Each number is 128 + 24 x the weight over the matrix's rms, rounded and kept within 0 to 255. Layers, rows and columns count from 0. Numbers have three digits each.

# layer 3 MLP up, 448x128, rms 0.161, rows 23-94, columns 64-127
122138143116139143134164148130099118176119140100130138138143152155160146110143142157113137126137137116147135136143118130115135120119149089166122120149133125131130130147105146119123147147160128
139110131157114117110105091163116176133100113137141124130102117107129113093148143134123149123140128125114151164105163120117130165094108142149113134132152127106141092118187148088148186114109179
120158079148132157070130100154156118099163100119104112143102100148116132128111122126165123144142164126101111087130152156090080122133141136132156130125150123167103105161136133102171129100137126
137105081168134123090123096119143143074125133132097135145144101139138091140075169115146124099108148148141150063166145141091133101140147166126161109125133115151126153109136141032110134111106125
142088150059163092108154121092097121150077110154145141153127142158105154117136094175154120156103090095133118129093113142118132126098123116072111140157127090128143129130085141129095129131081139
088125114109142120120124099136127126119079102136129159155122170167123115137122102159121097108139153129149166123127142144154138152147113128091109147173129124139118119095138140145124134119126127
120111138090164118083135098125094135132121106136165123161116130122136135123115107107109128119134111125131141111145128151096144163076141159135129088128121105133189127167141143138102115116119128
145109136096109146115098107120094125128113106153144081174096216124065148135145146112125109121094124149137126110105117101133120125148147128174139110146148117146096063096122121164104141081114157
139162115130108141136151127114117109177114119117133126121113119122108104118119123133121133134146088096130173134112140113110103168128149143135089125114147124105155125135118124141145126126105110
128094086107095080155078090112135095150092106117136102132158127137105142123044102106166114096139140129111123141127123111127135203114098117170137101178142087106133130124108166138141165148186117
103131117116135054135114184095128076147160130066090139084137107120135112119126096129120191148119130135157101124138131123137160135096143102083128135150161147117144147145117079146152076144134107
129136093105151123122139145131103151117124146130139150148096145112106128140171126125173101123135121161135143157130125173105135113169114060172171148185126149141114104075156136087142111126128128
134063119131155111133113127078123098126144138092142129124082210099114161137101109103146146121109154161151084165134141128103123163137136149120134138154091161102176123132154137155117124124120147
146128179119099130130168123148131105137106127144150126134159117142143153108099165083129125133153101096137127140106122124138185129122127135183115078116106099115148134167094133108125124128151134
146124097158118108147125102146113159118149126134139102135143090096094159127116138121140104085115126139144184116098131129124149153085148119166112127110151136110137093096108138077086161147097139
131113137153115124135179129132135138132145113108107094150097099116147119166109106133133091155160167126122143131118148131130129109160136110128132108125129127131140139128149159097158111115110120
144110133122134160120135124155156172112106118171116153149108132157116197149119082115067107142137154126156070148129177143179163104154121113145124161147148110119164109108137107145118139156144100
128123140128116131124149118094143094130132122132113115158120172098123164134133104153102126153110125098113119083128145094173140107151115148136140113113091132117100132078120161132103144126104104
128182163108093151075099085158159073097065114178167150075152109038183125105103129141116143113103204137155168073097105147155132106164112115160164097058130108157133084118132152118134186114098143
137072126139165135112149125155126084109139131096125127154083118145124081122149122127141089141090092135135139147173102101156113138092109125144133114148147156120117137109128128117086104114136139
122141085150109155085139123130127122112132134133132168151151093150142127075129136172144097137123129132159140137175137098147119079160118092119136110117109158157115145124099128128104103119153097
115118141154131139127110122152131102145105116134101141146107103140109121090118161150104112126146140134164125121128106116156097157133106163150095089146146131149151136112119117142104102130110126
110143168084109087148089103132118081076154125115092142130176087120116103140109107138099123129180139158134113141137105101169128141119100167106161132130104143133138154103153141082120164184132103
094094097158155122123149119128124146126179161114135112102114146121138108132103155097143137105176160130120145129148136112119142115126150140086112088110090130122145155134140099140130097070133146
133114153128137104154097105148113119119115112098134083106112106102156126156126098145097157141119128120100132116133103128120115149099167134145121121128162075121129090160101116099164125103123115
147112151091118122129140152116114150135070123166148162128154061143120156127089114121120165129134166156067129092094174169093145121114136156072102121136126090097141126142147129128123179171104159
152121129175155116147109111118083107155158108138143120119114179117090142138137163119141097131150110120086085164135091153146127095111126122123134131117098134110129145141123147119137101144092120
095106163077118118136161122117139093097145117149136136136108104113105151158112124101118131115112134116154131147100133118136140128122107148129107093116084121143122128165126121144103133134128090
125138166102106077108181168136129143113096107124140134143135121146102137121091132125135134132112116126156158143101139105127117126191155097146117081124054133125151085109130118111119115175111130
140135082111094133119112135140126070128117131133109069113163141111106110107131162121144171132107131169143109149156103130085118153105107112177135159140162150076140166093142125104066157116146169
156129156124092112145158132097156125163113112137172146153131142137135200134141156121107136172140121119128141150140111102096130079101125146112174110167095134099108116126153116169127132167148141
107147155115123141122120150169150116124106109160124116143090144145117107134166106133147084128133133113127130109122130120120133121128120139127147129133124140152119124151092139102118089142107107
125167149128109106092135128144084177133128143149151119140116114142130173141112145123162124090117117146104140083093163102182140125099129142125143129126121132152153121126120127155081124160168135
194117124145110133137069104113107136124147085116131117156139169119145133101138118121115136127078106109105141139096124115176102173116112082165160161090111149111156118121142121115147113149109118
162125109140151117079119112161157150092128130143132151096109087124112065119100125111104112175147130119116142126125118114147127130137118094093114104130125198157079101112117122094167150124117133
125123140127124135100131124115114119123131152123132119156115118085132120125082145156135130122127110125139147082102090125123119132160121154122119165091102116139120121116133094154116138116104134
112127097147139181144143121135120113126142150199134095138123146086146112129150135106166148163129165147118095145149105140092135184104121087128131152129134145137114137136098185067103140093170093
087113131104144145116135111146164116137110096134123092137112092131112125098171117146139135159113163143150094116103143082153126141106103124105126128115119137133145112103115126129133111131115156
129125075137166148123134127129135149146113146136088110128132161136093147157143142111108138115101069154132163132131168142130111105141107157102139177118160100157142162124134155154158097095137132
119122175114108098114167130102119150114123128112076110114119153112119152124104151152112111096125173153144114099108134132140134133159167139107135160156109128124114132146158111140086162136096134
094111153127145128123112138138135123110107111139107130137121125144117143132102099114073165134132091124134118118100141144121118148154113123111117137130132115113150147123169105120111140138119149
155167132164148111134126142127131140140119127131166154137130139100168075121168151126125136144088172118086155127098126140071154117131093072147094104144101139134128143156097113101158100092122088
128106131154148117149092146103110109149127139101111121091141157117132136147148138124120123143146112115153134157116125157142105111088161196125145160140106127080133171099121170103155152168093122
140116120096131163083162141132145117114160165133120142118117091125146118128147179122111135131127160125137130125144170096109085106100127138075126129121145129168119130147126154135122100109161114
142094156143147137136175108156144118138114128117118125088117129165158166165122149136158152121155176126154136170106172134069112172122140123138120092127111126176155146140097136156109122114139092
166135150122167096150121157121112152143130106113147145146123131129102114146116147113103142111127105141157116150112125140108109093103086146165096135174171102154151115155158106128141162123116105
115122124147133125112144145117112126169128129163115155136145141140129142122087111130156161132094118146142140135139141144122098148160106135135138100148135123132139121120143156172137121101083082
131107129136102166158125172170173142133088123130100151139131112121092117112096122117100129133164133124120073121110091162119170128072108120128107121131194102155155136129125119122111135130149140
136108147116115138110119159149134165122120098115143150122133096111128147128114146105163151132118123149154178136106125145121161141132180091139133139194155116137110113124199140101121113138151148
122121112127112128069099121130153137114132090152117119126098147119127098130098130095137140106075149092105146082100136146122147125099111161115080096137101141115145139097120107129145130107164118
131117127126139136098124114148137137090107094127133112097135134125173167133126133079136130086160125109124119125148137115166104156137153127158109105116133110086160144144175147110080152152126129
129078150092116092098140127193131104102114109142175142111167103139126158157098129133085111115177159119166082119096149088137080161154156126145131092118138105139097109146129088117126141092090093
089143125134102145113158110129097131113135144171104116121131120138137151143142130105079117128125128106130112127133150145151129110159154108154126102114170113130127086102108127150153123147123131
120133106115098117090157145158137101100127113087138146188101089138105151154142122141109139155089079115147129148135141085201166157177110150153128109133090098107157152139130111145099106163083086
126137133151080102116121201064118159175155131063089168105127093136148111138119160114121116108112111132104107155171148153128153087084149140174147131156146114078122188127155155152132114138096099
105091094204133142124117097107110125116141148166139161136161114135112141129115163165116112140161128142112091136166164125145091126173143142101163175129142067139131110102148094126117124112117126
112138127140113097141110092138113114157094114106107133119148113119101069083119132152173158115128150125159153111120136123094127172141127135130122119120100145119132157135129130131104181109124153
117109126114133121158105148168158169168139124154093095093126156101091122130077124102148133117130133136143121150123135118161125105142093118168155156086135149172160113104156117092153119138110124
121097149127158082149150139132104149132101107158133114147182092141137151165119093135092134129163138136146146160084105082157107144099135163150140102145128105129130105094107139182184154178120116
136162157116119100107097084087118141096121146106134088113114107127100148121131136168131121132095134152124126146152129149149110126134185153107107150123126137099098096119167155136137109136108139
143151134106170131108103123129133193131189129126140074159115125105199098152111166155192157163106107135136169121145136112088151104112127121095103150093131167150110089159155136098165121111121137
097155154117157104103154152101132138136162125124158144129159154126155123111160130144167138152128101138101132150144128155112109088149104136132174170079137136102120132148166134109146098162129135
133102075138115107139134107149160135140108121181175125097096118180148078090144110159171129153080132092091170103123168083130090124109104107196114120121103130108107116129108127122107115152097139
146118164102085128079125130166121134147138123134115120093132149118067130128136131114157077149110134175123121139161134168090122115148131131117135118149112134097173136145152146131107089121094147
124148130127139131205168143118105157142159131132177157127165130154128146123126144121112152124105065134141144123112170136139101115136105108113104102119134129113130139164132121113124112139116125
089100125147129096152099117140097127100129134126142129167153113113118116115129101141110152151097128143113118131133137088144089162143148150120101133099134096155152103128183109112125109070107130
178171126101121141169148140129157138148136157119144134130126139115151120136146170114167102178099106106142168140120161134146149121145104119136133120158109112155101171157139148103116108118104180
136131119133146121131094105104116130147129133108134126130137111141136101122128074162155162106154111124100153114123118136133156162121114128130126181149131108124135095131143102132193126162120148
086138133108157145161102133136179096130187165107105110130076098113158085131138152134135120130145124143117101122125086115147164139106101090113095176147139161132101121147097138104122111130129099
119091119158121113117106148163152107089116118159088098144126090145162170158126146094141151127117149112119132088157094137119132141145134132129142121114117117151126134147125111144116130129106128
129137111116130135166157146128136097084172136140135111125110105145151144119136157072097135146119213121090097112140083169117134107123136157122107121135118132105091097147130098088149120106112166
150134090129162127146129117154096118159089148152127132104140114160127133107144162120121150132128116105148148138165140145144090108156108178113138117119130062147078131113112147119140102121160144
# layer 3 MLP down (transposed), 448x128, rms 0.0395, rows 23-93, columns 64-127
124138120132092137160139135144143123162130155140138139139169123107143136073131138149108121093171113130153137142152103104139111130120135105144084113161129129113160136117112110133155118142168112
108130117144152101137155079149121152146086147123170101112108098112146126110147151104141159106134100096074162150107121126139164127176123150188141107085129114089122134102151151140152111150153115
118159158174162122172117131149123134190140154167148101125112120155151092148100094160158123135113139107108135147148163138116156125108122142141122141142107115092132140166164087129125137134141163
155160132153104108165146120110104119128067175140165136129107120128146149176115163104088140131167128101118118142153128169127188140127095158175115085103075120139130111154075113137143144071104115
111172127191135156130152127135148165100172180146187121139120125117097145153094124113117124164146136113122173147112120098112166119111138131163172142085141190131128158138128116174125114131146121
090159136112118168150110127102147149130098147169123126139092103153079179147160131162130126145177137116131140151149136123132143139157115135122159154154127123122117102163127142171122134113147177
166141164153131147140139167151136125153101164143101167131109155145140140195110122128100134128087100093144123092146136149159122091127132141103130178136115127154113146122122121141122189149161155
141135145109126123116091119116097112142144109143111124136117157101078121152166096137117121098069100132177148113141105104126089148134172139142148156170146100122139107116106158119113146065114161
119112136093119136116165125107139134137127160063106109166104103114106115115134158109097146110154127124104156110125169116115124164117093147145091124122144121121152118135124148140136122114136131
160090150173093099195097098161109159147100126134179154095178071109104143135135143127120128134086144177167141150127116123139087152088135167128190154152143126049120128149105110094174155166160155
089109107175176139134130146138133123138150144071117143082139079126133085113113089119085157105150133130097114147132093110162127129140144124074135136088143140089102132148150097116116095169099119
128163102153116118133111100156122148147128121126131135115134159134130120104196128150178114127113127138127114157092103133105103098147119061099148160167135142138113122117127124088112128141095126
138154114126089139112119145137149127112131118122108131114116083132156126134134160153119109131140120132118153116128139109144132107135103082148084128111137126142109148129139127120126089117174110
123127132094138164117135114137161139113099135155133118166149143113133158169155136070120131113181163167114141130140139126157127158114103115124109147142125108118162121166103124144133112131109153
144117121098153080108159106123121180130166097108132145165116106125133145151115134119093142079115096113100143134133131096099099088077121160153106109107114105138130112127166110085141163137111164
161118126094136137121109138089139123145107126148107098152117099099127152139144115156111147116114105172167133145155088130126106112103107102155139111165111119158152132159134128151132139076129097
144160095097150145132136089171185124113148130160150158112104141113161125142149115177155113076080169136147066121153149151156130142117131109115116127129146098194151144100113081174163127135108143
108159137132125146165124135157100074107156100131109082133124115126161109106091137117083132071128129181098126116116188171124144113105135128133163105171118163108148154120155150161144134104105120
163078129118066156105138093132154087121144124153076119145104114094097077096135143146150087138145145107141084116139116125092118173148138200096110169142136094137127151103144170190140155163155121
143150112160092113157132135145162134105183112115117126104162124110116140122133117140102092119138161127119094164124137129122084153153125129150057096120092160108135126145128134113145107151142157
110168177147171134118130178117110122133104076167105107138092111128172119090133095135151123111144146120143156141103144112136151144153164121118142114151119149138160158120120127126136142171123143
114142124134143138166099143108160144135148140101138141146109085145103146135146159159130116115169142112083125135122118125145129101104071138091145105097143154093119136146161073135157126128134120
121105109153132101144116119153131115129114138095149142129133108139126108137121143113139164098196101110126132107143132145131119124120128163122157115105096136087182127109168147114135144131141142
119126114108153086112153155087132141136161089120158128108151130100131098133119142099148110149139171120105131104103138131120142151162102108088123133127168088074154111123138109129154100101152131
139153151143142177152146147150130107108103113171131143106156112145122118120157147145103075125133057145141124158107133073146144122130109125152141122116103107132111146137147127157120155170150126
155121095121098097154108127110124108125113110137115144124134135188139105151084128146099156104084116116160127144139134087151095137143115176164124129099113142152119111112124123107140126178120132
137121121112140091135143119161106121164137080147126150157087186076107128126099153147109149140132114113125129127140096120146111116111123153123098134102123160113108156110115154110140100112091129
147143127117100147103132144131105146130132126106119117177144144132154073091117110152095109143098149129118107123159115077120103139171122109115114149131183119118126110120154140104153132104149139
115160122073100144121169116127145106130107139110100168141103097135133146150151123156125115125151106117115172104140133112161142140102139176135139114149109113151195120132139084161111103140100176
105117133104092107121136140113142100214098169123148099126101109102177119144154127126150135102132091129120145110122174181123111128122122090141145107120081094190143152136121109148140123125148152
128087118174124073097116094134143129145155107162113111150098103128154146114103157109082167150059137143118157082078116100143110141094142127104145166124136136109151098146139132135121118101158099
143138147130123139107138139175127128076118146135111143173131093138136149103104095097152117106093098138189121134118138141157164087154129067137055145145079152202146127096147113126150137121126142
139154127128148142116163151139104128139136150129126090150103125137097121146130147166138102118132101128147115121126157105169140092131109123118138090117117127141194136106100159145122128162135124
149120133096113145153150186074135134148148093123164093128121097150086141150118131114132117166117087127158124142150145109145098175115149129109131105122182162184075152094182123154123102120151144
142130128145152125158122106087167118104130110147120121141130163106118108096122072112118104091126142088173110107093146160162101158117162137126150121186156165135188126123131159136095140125089130
098110162141138119103088156137118113095111133128133149121131109118125125139122127105180102117120145166144142120153120157121157096155089138103134136141141110112179149122138131158135111113133175
132146135136061183124120071159134112108108144158098096162103098125139126141151145118144127121157139145121118150115085129117159121111127120127159088163114132172153141140132127154157125118196130
137072107123111110148130124135115092147143135114121096157132126132140137118118099125164123136130149152162104119120146100123133136139115108132131159135129094133122128066143146108119105131113136
117119132121171154141129138128147165132130164138152079120111089160108094156124117114180127115079080139127135122139121125149098128129079128116095124183129128132103156167119101112148124117165143
136097087144129148148130080141092113140135096126165157144169107114157159119128117094144088126136150133152117102149145136109128133157105070151084097116105121108164123075145109118101091139156101
121103127086141116141102164148103107131082128146116099156123137133153116142133142147067133116098103134138161124129138141113148149141124158137157146124143140147181108094149125132114109100166141
107106122185149112116144119105167144123165136146108104131131107117101163114099137147163139103138123149157173119131140137161110122157142141155112142064135111115131151156126110148115129131110127
132123141123094138146131084128147153105116154113136141124070105146161182144079118103160152125155147109110105118173143168106133141117159106159140127145150132086174138114128092161113145099105114
135134150121106069145089106140123145127137144093111127152147187121124120134153122070125128128185116105154124140112109096123164146115155146144140166170144100082110106155153141128114128151137099
139134169156120168120179116147163137148107118118142103126095123142138125176095134147157113134110191139175141216103125109123129141111147141136130091132145139172141108120103112117127141118151119
155133128165106158133102127161131118127155157151139072148112151138156124145135125124157118075113168115147107126113132143128135162105134136116123094098115155150136118087124157146105119135141125
120113138139111143130088089110111103191103181118121131141113139144124144109104121119137134115131125118130162103112117139124160133126108147174138122118138081128161148092118136151113133110116089
137115126129056131104117142160087146095132179115142111114134093102140139095104129143124090119189107115142101145139102120118171149131118108120145106115101094115133149155112144147124138130138099
102141137111141140105133113129155141147125095119168110116131117076108122182135154096138161146123161188135149146085107148110128134126104126104070121134126139136058081132102167100124133182166153
138102067109113108132119145108120142143145109104105177151136123141143126122091142148110125125110115129135126112104169163170157150129152120105129108099100153164130134121110096149164115112103146
112143132150127111166144134147140107141150128178125107135102108091099128109141110114148127140155130121154162151102112166144120117130142112108109131146097126138112178077142092148152164147095154
179122133140117103090157152145130124150095138183055154118169087146096140143111134139126108135117149112128098127117136125158133157136113123105108124119142091140155137142130117128133109143098104
159152128110160128140105129125099134111112132133122117121105129150153131140161111074065121127105100117124134144111137142134149125123132122177151126113143164141109154090096138147159172156113104
128137134100107118124110110141086164102127107129104100081155116118105121107115130178106157140106149126128133114117118120117115096181145139137126088131135056126122121130102155131109135112127180
100148124119124162126148167112141150172146123082115116089126156127158120136141126126135115138118126116100126144140127180107148084101126169163108089111137147099171144140119131136090105141098147
117082129163093111148099135137094125117146147125111128108139101126129112140105156169125137148163132152114107126164163129117128130116147135126131182136146078120131127136136109114086119142123142
129174148155125146139150116072094134164119117130099130142149101188117102079143092142150119154115124153138133146106147127124150140152135122143134146079092113102137158190165112139144141108129165
115139115101141142173099168126148139162126148164133109102117167130135147085131122136134116083157106149156116141094133116154126128124121142155148138146102197151142137130149122080132129132093105
126099125123111135170132119140080135113127111181140099123167073101147134170149117150121127126128161118194148159119136130128132083127162139133139136113154116140145113144150127127149121171102157
094125142164111108106138161096119105121135158090100129145071112120135152129157130097142172130181124107130137152129130173105121101133111152104117091097152186144133092166131104139137137153142101
139142077116140109133116108091155174142142117139125092140116144138197090156143132143135142130176116135091138145111097076132168093110104142081135126121093124123130128156158124124142098138151183
150137117132162161110097150108114146119132158115136138104106144134111142143109098079105124098060127090128161118130112119133140199146174095110099070118126145143098134114153167201142159114079057
113148106091119118117095105166145140116076111139144121107107124145174151103132122158131129120074190141138138091140155111141092139128079089188091146120135119138125120134128110154087116124139142
140122145105100121129154080147116145140114154093136106114144131111120126151100122116150083150096154155125125138119139163083136110161144114134130144163105144103134177105127114114131118134135145
162115145124160162118128134124110144101130136135094172111156111167134122125143137150082147112047117128089138109121122158107120098092170153112144107148117106127136135137119136128113112132159137
166104132116143137164145125117087127148147159107149100131134111146094133135169123119117127132110144129150140158153160076161166141146096119133138124139129100165086114132156106114106129129097144
137163115098139125123136150109162152106124123126108107143141117174166090108171150111125119171075104108136146133144124124118138103150130097156097095156148138139136128185143140104108127079106148
137133113118132153136152145114146092122146114135060168121105167137123117086130094154179128117113122134120109108115151138113124137138139116108170121119099103148148128137141135139153147144127182
141169141116126168155096127126118110119135124109115150136131119089180112134135137125150131156158168169121122110130111136135130112117083081106094155173109135112137143121118130118123105138087112
104164158104103126137115102119120109154116103132086140132133134158152157134135208097166136126119119127095134114115142136119137113162093089097140121144114117139133121081118124168153110128127104
171149124129106140114171129123132127133107125087104144132136135157112098171137121173130120125149077138154136139162140100065119153128135130161095080130148134142132147141161150165117135110093090
# layer 3 MLP gate, 448x128, rms 0.16, rows 24-94, columns 64-127
114062139108119115082083200114171108115157121115099116158161154119064133152093126198111101122165140168117093127117120149146141151087137090100130157126121120135103116137124098110112159123091094
105152133138141120097147109146140124153108091144137121106138124129122124136100107204135119144135138111148135148170177106088099124120150145177135120106148088149079123142149137132144126094109116
126120072134133121075118121143158152089129059131112113138091129136134038111125147147127154127116126200158108162099109115125112121173157063173181115144151166091143123074126114099138116178110110
163106102118138102155098096142149138144054128141088121128165128098119165116135094108115158081107151146166104137089140148142148134118138137137098100106174130131164133150119147157127173107168153
175150132110136118133125151140116094144143139075106109098149134112127115100137152100129157133111125151094117149114111145120112105118147119152119133073141122128133113122118095114131138138113124
109091105119144147180124084150089122125146121108162103148156118120174095103157060118115131146149133108152153155137107113124160178195134123140076082171141127124122131154125115123121104141139120
118159153116118114164144164124115092137118116154139173121152080125141128136122101124147161157176169126096135134133123156108097107078128177093112105138132087126152115162146077102154106134160116
148117157128145120127085128151148137109132131163136126124161136132154158135121139142127098143119169157154082124158124134138139099101122125119164164143112144158095123141151128139095116126138167
130101129078150101136110088127133148157110093115117120158086130113153127114098121108158124093119137138111145139110133123128141145089080151141111125120144127075126153123133193134140101156148120
087150107127146136140095144135093126117147123100151157069132088147147088106141086131141145100127133152102118195128112101151111110088155106114133170126159142095145127126135084106127082152137121
136121130132100150102123132124119146104130145124092127167138162136156127132127108109123123105134149125105067110137126125121121116168113159082150100108103141152127167166129129132122134110116105
147121146136145170120137114144150144140099134134144109112145084138106111147138116121140118120151109122111165096106096149151101114114155118130145126101160096141131114134097124120125118109121135
131133117128136140153144135114092127125131140128136103144083118108103108162173110135157132111128163143097114165105100107119103134129100104099127154163139152134128126139157162146151109148098129
140143144137107156145132146117134097125103140143114120162098142162129080136147121128126121154109122114125089115137134160109156129143076139111135098150116099113113163150075147169138087145127078
119128095153140136130134119128133102105156112128159124123102120098139124117117103135126115149129126095094085126136171128145118099131167152155140114118129170144133178150146120099120120134093130
143112090121182114118106132139122124114130124124136146167154109088127073098120146100151118075127121132111171124127119096138074136144117102125114081105109126169105107097131130114133122068176110
129144138094090154137134099142134135140121108174150127146102121102185085140108151126133134071154126133139176112117184156113095097098121150148102130131174142130157128113148142163129107114105112
143114125097119166170126162100126167159144139115136151171135136135150093164148134148136170122095100117129080154131145076100127129101117175099122141226198130118146082159128123094121088091157122
136137130114149124131125124106138120078169123127172134122120131118141178132130135098073088114149113167160086154105124152156085108131156109154115137072128135142157152114164139139132132121117128
135140138126111087119139119152122123190143119157140135157155122112115126108144134140141113156141086114165143101099164127128148114100152144073085148079120076122137168119105120122111128141145132
138135131141141145111149142078120111105161136137115076097145122139164106111095087126123143140128130136099127107142133110124121116105158131116153117110114166122106145121147139135160156128073107
124118144088115114168116119137119126089147140091124153131100138101120093107106116085105088148113120137125108160120100115152121149147106132147102126170120168138135134111116100071112125158155147
120149173082092099186136160113146135129111116121105099160155124118134143111149122143084133119140145106104088117085104142151169113117116127138121186145118154141115083122111104116106116143117142
128160131083123131157134094096148129129136192128117076128091141124108099148124132114109160131121156122127125104129088185130172125126165128141103138157119162095130095147152115123082141083091134
110154174124105053129076142175111150127095085136139154131155115113109110134099108072094153095126108152139149123101130140193127132110151137160138143144147085095123091100116145107156126150128112
155131134124110134128170107093127076152121121131146119103084153113126148170104153117133129130118120107136133116138117134123134098107106146126146119136104151095127130142134153131137097150106153
128111142148126158132123117147117152133126064118124117181078124109109093100138136143104128109098136124144137114097114083055130133142118114124140128117129113137112118098119110144136145067160130
130123135122128066145138109144129139148094086147141117132117115111142101132118147132129121130121145138157152163136124151148120125122140135120117075114103147090154102087141170142162158141112117
104136088129081141163104144132128071159118087116109064128142124127093160140100108115132137115116122201124099134170136133156100140135099102170137140141170152091177100104157114106125191116152153
098093090169156109139153113137153140160127137132133098133145073134152129138124118130141132143111127116112126135099135188174123143112138114120111118169169133102142127125124155128155102138119101
061107119114120123131132109118092099170099067130151139083147139122119137138112142146096175115120126132116170124157133128071091140121149154119144123105113128086140066140126146144139170131147144
133078118092139108131124110132161077112109134105135138126094124133131119143147140088123172156153135110084114149153115159098122158115136105144135086112125130104103124130113182084127122183110149
112144103157149103062120086186116105087098134156129177109102138117165102112140143175167153139131127102088194102101153108097114074174091123147140143095104133149115098137060137130137142170123105
074092126115145125144129137124081115134113124123106101177156138102132203151151135154137135073143085103149112138112117138130150164116136124142182168146120066091178142113140130154101121140131097
158149127152088091116132173122146130110109121115130125131141145179114137130147108109128126113128140118118111121141163136148080113116140121113131134143142138111133138151180082128133126148147104
120113163114161097101087113128184104133157118097148115100152128185132123136102097147118104087137142175162077132104119118182106111135129118136078120115178112139120129116125116155126127163139136
110156143113107131120140131123165130127129136156128156141125134130117133123143147142158133122121162125132113102144141150133123155138116161121105112138136124156111128159132120147123123121155152
132127086132139126174163089137140153140097099127136131148097155144167074130145117133148184127139109077087114122133099118094116171124129133121109073151127150103082144114074134135122141121128193
158119196090130133101128147089146110113123153106084087139099124102109168142073158128133111115133168108145118081147125122144144140138164139129141162159121124099114117169167134156114132123090145
126205163142103151127147117088130119123155116116105135129149089106111150125121143136161128148130173156146087149154117140171140114077138125093146126148148143111060093144094124144164140127144093
107181119100142131108115153113126121135087122140147073124135125088169141129132124091106115125127129149100140135148102111114060130155142098109113161139142122138107137105140121106133124103125134
121087112103160130119109139123128133133106138131146146130143123146131054104176122109129059134124136131154174120099131138119107104152130179095145134135115137115095159087127152088127121132121108
118086103109150178086166139150132119153154158148082126110106147143137129105144146129136145112117117084149124119126164128069120068129103176140129123160147133136133088147098154143148087110147100
103158125161133147167126154107131150129121131157081155161130118121132129107133092095109153148133112152143108105111134134157105096151108142128126146140135135175088154147129159105133109140140100
178145156130131127117110145138111147124112131135163138127132150148098102120147132143111123099148127112127153148107101091112115128101122073188121126152097092117183128106116123122115113154110109
133117124128123117085173166109099132140141111128126151120121133150068169147119133151148143104101119142108138133126162137099134123118095113139099108125115138137141092158116179154127137123134110
132093128121113102141087093154137134152131113128125127120117117119136153128133088135083112145105139148126116140159099143110139126114115068112127122080165109152120118133090144159153102071140150
113111114160169114143124115147094117116124136144133108131105138124117109096133116145060111115160122113115098117160147114140061120113070145148176154074115128110144151105111086140146163162119127
097155172096175111142121120100129110126126137134139135114150121142101149139126152165107155153134092117175120161161118142148103091136148125138141154091162114126112132156139145127091107132089163
161115162099149124151185132124097120096142092090172140093097139128130177186110157123124127114103129103100091117109131115176138135132127146169142111112110096109154094178139135159107140137154126
115154162125100187091167112133120150175151105130090134154081191090104125171131123090150165137127131137145098119115132135094142148134175169180118080134164116182124164146097113104145104127159087
117128146119156133147104142151149131126107131137104136147125153119113131098137138169173158148148110127122157129147123106107136132123104143099120122125099100147131157166120107101117108122163142
121130123106102123175131135133126092157103116109120098122132138119122150158161105168097132141102067109130122097117158070115170138165120178176108113117115091121119152130083133127092120136145121
131159123092113157102088141139188160136146133101129114125132150145147113155116129144110140139113143146101169134142135126136148135145102117130115107090113140119130115122133113149102135103124137
137116110149089142101179129086129139113144168139107136126122109144156126119127173134169115097168119143082102107143107160122122124110125126127153174137118118172115137154138150134131109119124153
123084127108089108115095117153179111144128159163142147122143142106129127085119157080121127094104159123146144115154124104117109106077140104111143082128119149125149135107116114074075114118136119
102113150167096083134135106154150144151110083150101131126103126106111118134119178138145170171114121141136147130119156106164104142152126137117164126110164104149084115112097150124100123117118108
121111147113165108143077159153088147123111143153116083144115096052139149172110126102113161141154163152110149147118099129126141100095178155140151098102143112135132138162118140142151173137120154
142129103102117132094113094110115151098117125144136188162143131136126137122122125172155097127113125156098106097163135117102150118110180148119143141120120122112092176082132149122101108153132135
099175128127133162102133121149129122123111127124119136136126113135088145116185116173118148108177134124084096156146141123136094133180140097137118122110142150109114171152141116128133101141137144
130110138104120108153055127188126140119168102140105123172138129118120156121084115060119134122079158130071169143104093103149128159117165130144116093095105123101171122104103126166139145146138129
143098204091184143108143166127122100129142090121054117179149144088123151147092138131120165117146089141156066140140091162109165152136163156065172080144131107113165132162132144167177159110154114
153099153122102111104138100122098118129141145105114113144149131119109133153105135111139101142114145124141119122118171162099107100145147146126103137176112116107126124136133117155085113137126132
154093088114174141095138156161123150161136140113159146099128098131094091105109109142108154133095178120077105153150111127107143109097067097102113136104132107144100121187092104133163111111135164
120131104117171119141120103119098082098136105096091097150130100110147147141115138164095123139131106153097080118115133113131118136112170136108125172102135162115151132121115124178145140144135113
117152102108086120116111103114122139112114128141111157179113146134161120131142153159130139138111125091131117116125111120142162092154139108130121117127113140128076117168136134138135127123118116
095130145125102152101148123133148130109131140166146144144111148104132141158129166087114091140124123096144120150116121109133139099132112132142129095146111133126172123115140151130096139087110095
115122128100137152160094145113169101138178152129103107148077136129123097128139135150137144129119120170096115107142136135125138136125097112095122156115145115130121138146079132130136085152118097
151119164122106132106114138151119115190126098137105136123169126099107114152118145105102131094083161135133099103115112123151127157167107156136141096146145108122131069123144098123128156094137103
140119086143111148180199084136124135115176080109167118129101106108116106164135103140111112133162179148121114112114127144102146164137141139122077154111104107091118087155181112156121151089126135
119124087138175130137121109130120148107147136118159122110078080143124113117126135177114120136147177134115149097144136112091120118168099128142123140138181120132097084143151120127107172087152155